{
  "n_layer": 13,
  "vocab_size": 32768,
  "norm_eps": 1e-06,
  "rope_fraction": 1.0,
  "bias": "none",
  "optimizer": "muon_variant",
  "beta1": 0.93,
  "warmup_steps": 200,
  "final_lr_fraction": 0.0,
  "seq_len": 2048,
  "steps": 9287
}
Each number is 200 + 30 x the weight over its row's rms, rounded and kept within 0 to 999. Layers, rows and columns count from 0. The size before them is the row's rms in percent of the matrix's.

# layer 6 MLP down, 192x512, rms 0.0379, rows 164-191, columns 128-255
097,227,189,154,158,192,148,171,171,212,214,173,160,143,187,185,244,224,175,173,246,188,195,225,171,178,193,254,166,187,208,174,173,229,206,213,182,219,190,135,156,210,251,238,178,200,243,216,206,192,218,137,126,191,200,233,156,174,170,197,232,150,209,256,233,156,215,184,190,214,213,216,190,192,200,179,231,174,179,161,231,202,234,161,148,201,218,195,194,225,177,185,173,210,223,216,195,190,240,201,282,139,224,147,219,173,215,213,187,243,199,171,202,247,191,160,166,170,223,163,259,189,195,181,212,194,233,174,180
095,179,206,220,228,167,239,248,207,172,196,311,150,247,217,174,243,167,193,233,208,261,230,202,202,215,200,194,197,125,145,154,211,226,226,192,162,243,237,173,170,246,242,162,213,225,201,220,236,187,135,258,254,214,204,152,229,156,217,216,176,177,188,171,203,191,180,158,192,189,190,155,150,199,213,221,206,128,117,225,222,230,223,184,258,195,208,232,192,211,211,245,192,233,170,193,225,224,185,167,216,203,174,210,179,208,260,249,221,179,231,182,176,179,216,205,217,245,202,201,184,200,154,228,159,151,182,214,261
102,183,217,158,211,161,218,194,212,238,218,187,168,169,209,195,178,210,169,196,180,205,227,193,217,209,235,199,184,214,177,217,185,218,204,249,214,209,192,141,200,201,189,237,226,208,257,244,201,233,254,196,220,227,180,177,229,192,188,197,163,203,204,168,188,197,193,173,202,227,179,185,199,199,260,207,219,127,133,208,221,185,163,164,206,210,129,182,170,215,200,209,226,178,253,189,160,192,198,177,222,208,253,244,226,176,208,172,230,184,176,249,217,144,137,177,150,152,174,163,206,203,174,189,189,220,204,218,186
109,229,200,202,184,227,224,210,169,146,244,229,119,196,183,183,168,194,218,186,183,308,256,188,194,216,210,223,225,142,233,224,144,180,211,214,197,223,196,177,205,180,209,241,188,182,180,236,194,173,165,201,192,233,147,206,213,223,215,166,196,131,210,174,182,162,167,198,189,200,254,232,199,161,177,206,206,162,220,223,194,200,187,200,206,206,132,213,182,231,209,184,201,200,214,190,182,163,223,205,237,174,187,206,136,169,238,201,209,217,256,179,231,216,198,146,170,200,152,193,210,155,202,179,202,202,231,241,167
090,179,147,211,197,192,163,148,184,170,255,217,181,239,166,220,168,165,231,193,187,206,186,227,207,236,202,194,248,192,194,197,175,269,188,168,200,173,208,181,226,223,216,206,207,182,221,249,203,159,199,267,213,190,199,208,205,202,230,161,201,219,120,223,198,257,196,211,205,221,152,239,231,156,192,206,187,164,228,168,178,220,161,202,188,182,202,206,240,211,224,231,249,166,199,225,173,174,190,184,241,157,213,246,202,179,244,160,240,202,186,198,175,176,170,236,140,260,186,173,223,210,150,173,192,240,196,190,207
099,236,223,177,241,225,185,190,208,205,162,227,191,189,195,218,222,174,225,227,189,246,193,219,221,192,214,233,193,120,175,226,263,132,173,226,186,248,228,179,206,188,174,188,183,250,215,151,144,219,171,209,213,241,228,224,196,216,169,206,169,228,170,223,213,250,195,176,197,229,229,189,199,235,201,252,142,149,258,203,225,169,154,225,187,216,218,203,234,231,201,166,194,182,250,157,209,137,187,243,228,206,230,237,145,188,216,202,203,240,241,170,181,177,268,199,216,194,215,252,174,202,184,218,204,236,252,193,195
094,272,226,200,135,231,200,216,202,175,236,238,188,245,214,184,175,224,178,175,230,226,209,193,247,174,229,216,183,238,189,234,137,247,225,193,269,212,224,227,242,201,213,155,150,231,204,189,238,189,187,230,249,182,199,161,235,239,195,182,225,172,222,174,157,238,200,185,196,214,195,223,183,189,160,175,219,154,216,238,181,211,225,234,116,192,190,224,226,260,210,276,182,182,248,206,167,213,217,164,207,207,172,176,210,231,246,217,275,200,219,157,186,221,247,198,186,168,235,253,202,197,202,194,193,176,198,200,187
106,231,188,167,214,229,244,199,181,202,183,185,135,197,194,221,162,120,227,200,176,213,173,155,192,190,215,190,247,177,183,186,218,230,234,217,211,206,188,185,206,195,244,159,155,173,205,199,194,243,232,219,164,166,185,212,160,200,249,197,173,188,191,199,214,242,201,157,177,193,206,240,140,165,201,203,167,113,205,209,226,214,138,214,194,224,128,197,150,229,226,201,190,171,198,218,180,163,225,198,233,165,207,187,198,184,199,225,218,158,204,163,177,195,177,192,182,163,177,196,213,190,196,224,189,211,241,173,205
094,223,171,223,221,218,208,156,181,249,140,236,178,144,251,219,101,246,210,161,171,246,205,172,195,199,217,233,224,201,133,187,205,177,172,247,222,236,200,201,216,172,224,215,200,152,218,210,204,195,199,186,194,208,186,213,166,227,207,194,184,189,162,207,152,202,211,160,201,220,210,215,160,175,224,263,209,200,200,226,231,210,250,220,241,206,176,139,212,229,169,213,199,193,264,177,204,201,115,189,190,168,243,204,187,196,158,258,230,229,223,227,245,180,258,235,235,220,219,198,229,152,170,220,236,204,167,189,193
102,168,206,146,208,219,240,245,231,211,165,181,182,199,199,209,225,210,197,189,172,168,220,125,139,188,191,177,180,194,280,186,204,211,189,123,239,132,223,177,179,224,177,231,176,243,158,244,175,201,248,176,195,255,170,187,203,228,235,231,193,173,175,196,183,191,211,198,207,192,151,142,246,211,189,190,173,186,224,184,238,201,172,213,203,217,140,233,194,182,177,179,225,224,174,211,195,217,211,199,211,222,170,257,183,260,203,240,201,166,148,299,180,200,261,176,241,215,222,229,167,171,227,178,269,208,154,187,223
090,183,203,238,219,149,224,148,226,259,185,189,224,201,202,250,164,150,210,191,153,192,202,195,240,216,188,200,155,201,196,191,181,258,234,143,158,134,193,240,167,183,211,166,177,233,182,175,142,220,160,205,215,148,141,148,226,231,198,204,208,146,250,200,181,194,196,191,178,223,235,249,232,185,166,193,192,194,211,188,178,188,218,245,199,177,187,225,156,218,273,191,230,233,147,180,201,199,181,173,185,213,149,178,254,233,159,184,271,205,208,213,163,169,177,162,160,226,174,185,223,171,210,220,226,231,187,217,185
091,215,194,189,218,236,199,193,170,184,228,166,205,186,225,253,201,193,209,202,212,192,176,214,215,186,183,160,189,230,219,168,284,150,225,203,213,226,222,229,200,226,243,213,213,162,207,224,242,200,229,212,183,158,178,195,242,146,247,215,169,191,227,163,189,211,200,211,200,243,220,147,189,242,172,233,250,241,225,146,199,185,174,177,167,198,188,217,184,218,245,216,177,193,226,225,211,239,206,219,173,231,237,216,201,197,269,150,174,199,208,170,170,227,189,225,179,234,170,198,194,220,214,175,142,157,233,201,173
095,224,129,266,188,195,204,221,217,154,195,205,180,227,235,206,175,210,154,169,223,144,208,241,165,211,230,243,181,196,171,224,217,250,280,176,193,204,215,203,188,209,154,195,227,193,198,185,200,217,222,171,173,200,236,144,214,222,209,129,172,161,215,207,171,230,141,237,239,137,227,188,213,143,181,163,199,242,159,207,220,257,187,161,206,241,183,242,184,174,229,164,191,164,210,206,199,179,164,183,169,249,164,147,152,167,192,192,238,239,182,194,231,243,212,165,127,147,169,179,174,241,211,125,185,217,193,214,185
091,179,248,247,221,181,200,186,193,224,139,184,198,144,180,202,133,181,246,185,217,191,166,164,220,195,233,185,215,202,210,158,213,162,248,179,162,185,222,211,213,180,217,231,211,171,175,192,184,211,212,222,188,165,193,204,213,217,185,253,185,201,190,212,226,235,241,220,189,226,244,250,189,158,199,233,169,169,258,246,197,212,150,143,249,226,221,183,206,178,215,141,236,223,216,180,196,171,155,218,207,195,236,149,142,208,240,177,160,226,205,167,156,239,144,250,214,178,222,216,187,195,217,209,166,211,157,199,194
095,173,225,208,220,190,169,196,246,209,206,230,188,225,197,230,168,165,216,253,203,244,138,212,232,199,172,192,158,164,275,188,243,173,222,232,199,225,190,215,200,211,187,251,204,218,162,231,204,201,167,176,217,244,150,223,215,204,250,205,190,192,202,198,257,197,185,144,187,184,188,201,194,197,257,194,182,177,182,190,235,170,190,173,181,183,215,207,170,223,160,191,166,228,220,138,217,191,232,255,171,137,185,193,245,210,246,216,245,172,224,242,227,155,204,226,212,183,220,224,186,174,168,236,211,226,189,262,221
094,222,224,225,235,211,157,186,202,229,177,201,226,219,206,189,242,199,168,186,243,182,200,197,183,215,243,312,224,171,187,160,193,211,162,232,210,180,190,236,228,204,178,144,199,218,191,198,200,224,192,201,160,210,248,219,226,207,192,177,197,230,209,186,218,184,186,212,184,225,175,238,176,197,244,193,179,184,278,241,264,234,228,181,244,177,155,152,198,187,149,240,236,208,161,188,234,226,252,237,165,171,203,194,192,206,219,217,173,193,196,208,172,200,165,194,214,255,178,204,166,215,191,192,206,185,206,254,205
098,223,213,211,206,178,204,156,246,196,209,203,175,156,230,255,237,255,188,258,185,168,239,163,190,194,196,204,207,190,206,209,210,130,211,186,227,207,178,194,210,153,243,240,251,167,188,148,200,172,216,207,172,187,168,234,239,150,212,179,201,146,198,223,231,233,235,222,199,152,150,156,220,205,207,238,226,174,176,175,212,230,215,192,149,250,170,217,164,242,171,187,205,197,257,176,236,223,241,183,224,203,201,264,250,179,217,190,164,233,126,185,202,190,195,151,192,185,288,136,177,161,243,241,213,218,278,234,159
103,193,221,149,189,171,246,229,182,239,197,158,235,165,146,212,191,203,230,234,191,189,168,172,175,179,122,156,235,230,192,208,258,169,204,218,221,197,157,177,212,224,172,257,222,245,194,187,265,194,203,252,213,197,197,224,221,208,246,159,210,191,186,197,225,224,210,238,212,183,195,225,265,183,236,178,155,202,257,233,200,239,196,210,226,173,168,136,240,143,145,259,229,225,220,186,235,135,196,194,172,219,189,221,195,157,195,174,181,188,193,212,219,222,206,162,191,244,228,195,209,218,218,230,207,236,218,210,213
097,180,208,192,179,180,228,171,240,254,214,179,237,190,197,165,189,186,205,235,243,189,195,235,251,200,193,231,164,173,192,194,208,203,190,189,179,221,242,187,168,145,187,212,173,207,191,214,207,225,199,166,227,228,177,231,163,238,196,195,240,196,196,224,243,164,205,196,173,257,194,236,171,187,214,262,227,236,196,170,210,231,182,150,219,166,154,221,189,217,224,206,198,167,163,182,203,222,190,191,237,173,161,180,231,157,192,221,236,164,181,194,152,174,161,173,199,160,208,182,157,206,184,172,198,152,213,179,187
101,166,211,204,143,182,201,215,244,190,174,247,169,154,270,164,259,199,205,211,220,175,186,246,200,194,221,154,189,201,176,282,217,225,195,205,205,207,255,205,205,201,167,219,212,234,197,237,179,215,222,173,181,228,226,185,130,236,182,194,207,194,174,218,225,188,170,185,232,208,215,169,203,213,167,198,179,205,189,237,228,216,200,222,183,202,224,248,217,216,148,267,214,187,250,207,201,244,197,159,173,290,161,247,175,143,182,186,201,252,167,181,209,162,191,211,224,229,180,207,233,206,226,234,209,172,181,235,205
089,207,201,152,208,194,225,262,216,203,218,243,202,207,182,149,227,215,241,205,239,151,198,226,153,195,148,232,206,189,162,216,183,203,174,214,200,211,211,245,215,219,213,214,200,186,202,206,227,190,227,164,165,183,214,197,248,161,139,191,158,265,188,223,207,213,144,199,203,192,121,212,299,210,185,188,200,227,176,142,232,186,227,240,280,205,155,205,194,156,212,160,153,199,205,174,227,226,228,208,204,221,128,182,199,166,193,148,199,182,195,227,179,157,244,230,202,195,224,172,165,183,245,160,165,201,212,215,216
096,193,157,158,142,175,222,247,149,165,193,129,170,202,198,182,174,217,234,149,212,202,223,185,188,218,198,213,217,259,196,198,206,185,220,195,192,197,221,162,190,202,176,160,218,206,251,194,188,270,197,244,240,156,228,187,179,157,232,198,194,196,177,243,239,218,219,213,170,198,239,227,265,219,183,197,209,242,207,225,212,172,222,157,242,227,154,183,251,170,156,200,182,217,257,237,164,185,225,198,211,199,168,231,157,172,177,173,234,195,220,188,175,254,212,174,206,159,209,213,234,191,225,209,176,179,237,206,253
089,183,243,149,273,177,126,229,256,255,149,189,198,166,197,192,230,242,210,179,176,183,154,203,230,196,190,124,206,213,269,200,208,172,193,207,268,144,187,185,192,194,161,194,195,175,230,223,176,209,264,222,177,205,225,177,225,238,236,200,200,252,217,213,202,211,213,171,240,194,136,242,136,218,142,158,214,120,236,242,202,209,202,207,196,213,242,227,187,207,188,205,215,220,93,204,158,142,188,262,171,172,210,227,195,212,174,220,235,187,189,249,184,181,138,193,199,199,214,176,192,191,222,195,184,252,238,224,178
091,189,166,122,177,171,267,184,225,195,185,238,156,167,215,244,200,227,166,172,145,201,163,156,145,195,185,230,178,176,204,167,216,179,188,175,172,175,228,178,179,186,249,161,231,227,197,199,232,152,225,230,160,216,201,165,216,196,257,173,209,199,173,168,193,211,192,171,247,182,165,246,176,229,197,170,241,208,208,177,227,219,187,167,224,222,217,170,205,176,163,151,207,201,184,201,238,243,217,218,202,171,259,229,176,162,239,167,208,194,206,217,162,225,188,246,162,244,127,167,189,186,191,186,209,160,171,205,226
107,157,209,187,225,258,218,218,204,211,208,199,213,226,182,185,174,227,212,161,190,207,191,181,173,175,211,226,250,212,201,167,232,257,217,245,239,201,216,180,199,162,216,196,210,223,200,157,177,210,190,174,181,184,242,254,205,179,209,203,210,148,197,191,216,172,250,193,184,188,250,178,239,219,230,196,230,229,174,167,211,180,171,154,195,172,205,209,225,168,234,170,194,151,232,200,203,229,156,198,204,202,212,236,165,180,219,143,230,225,197,181,220,273,261,226,183,245,178,202,196,220,221,106,209,196,187,221,217
091,156,192,196,175,170,164,217,207,184,208,221,183,158,221,179,247,129,269,243,207,272,197,182,204,170,223,168,256,204,202,208,186,224,233,223,201,260,215,198,164,199,182,276,195,223,160,185,176,153,207,214,204,207,165,202,183,205,273,208,177,232,167,244,191,197,244,174,167,207,204,158,178,202,203,203,221,208,194,179,179,144,172,199,213,213,265,163,187,231,207,197,194,174,251,164,204,243,224,258,164,201,179,215,233,193,232,204,195,169,149,207,143,222,207,201,242,185,194,235,234,200,198,191,165,199,144,219,215
095,235,261,223,178,199,229,245,180,252,178,167,171,179,187,249,158,138,224,191,232,167,186,210,197,186,247,252,199,193,242,185,213,196,178,196,115,168,214,204,208,159,230,227,172,147,176,238,212,195,207,224,214,211,127,202,147,217,247,184,205,192,243,202,223,195,201,176,193,213,134,196,174,212,233,239,209,182,177,168,223,240,214,249,167,217,171,207,175,233,175,180,181,185,212,275,243,220,165,214,235,185,168,194,180,178,209,146,176,172,165,207,186,168,214,176,181,180,234,141,152,224,228,196,208,214,212,260,181
098,255,210,190,229,197,225,217,263,215,179,249,199,222,197,183,241,215,174,219,188,179,209,234,192,243,165,215,136,228,189,257,157,193,195,183,261,186,206,207,206,176,206,209,214,211,219,201,213,178,208,229,271,254,184,185,196,199,276,180,241,197,218,188,212,254,180,181,189,198,290,185,246,224,241,159,229,239,232,210,224,260,224,244,248,165,206,161,166,263,204,202,202,182,224,204,200,204,256,180,227,172,253,196,223,166,158,205,217,179,175,190,216,168,216,184,215,165,196,170,235,194,205,186,176,231,206,233,179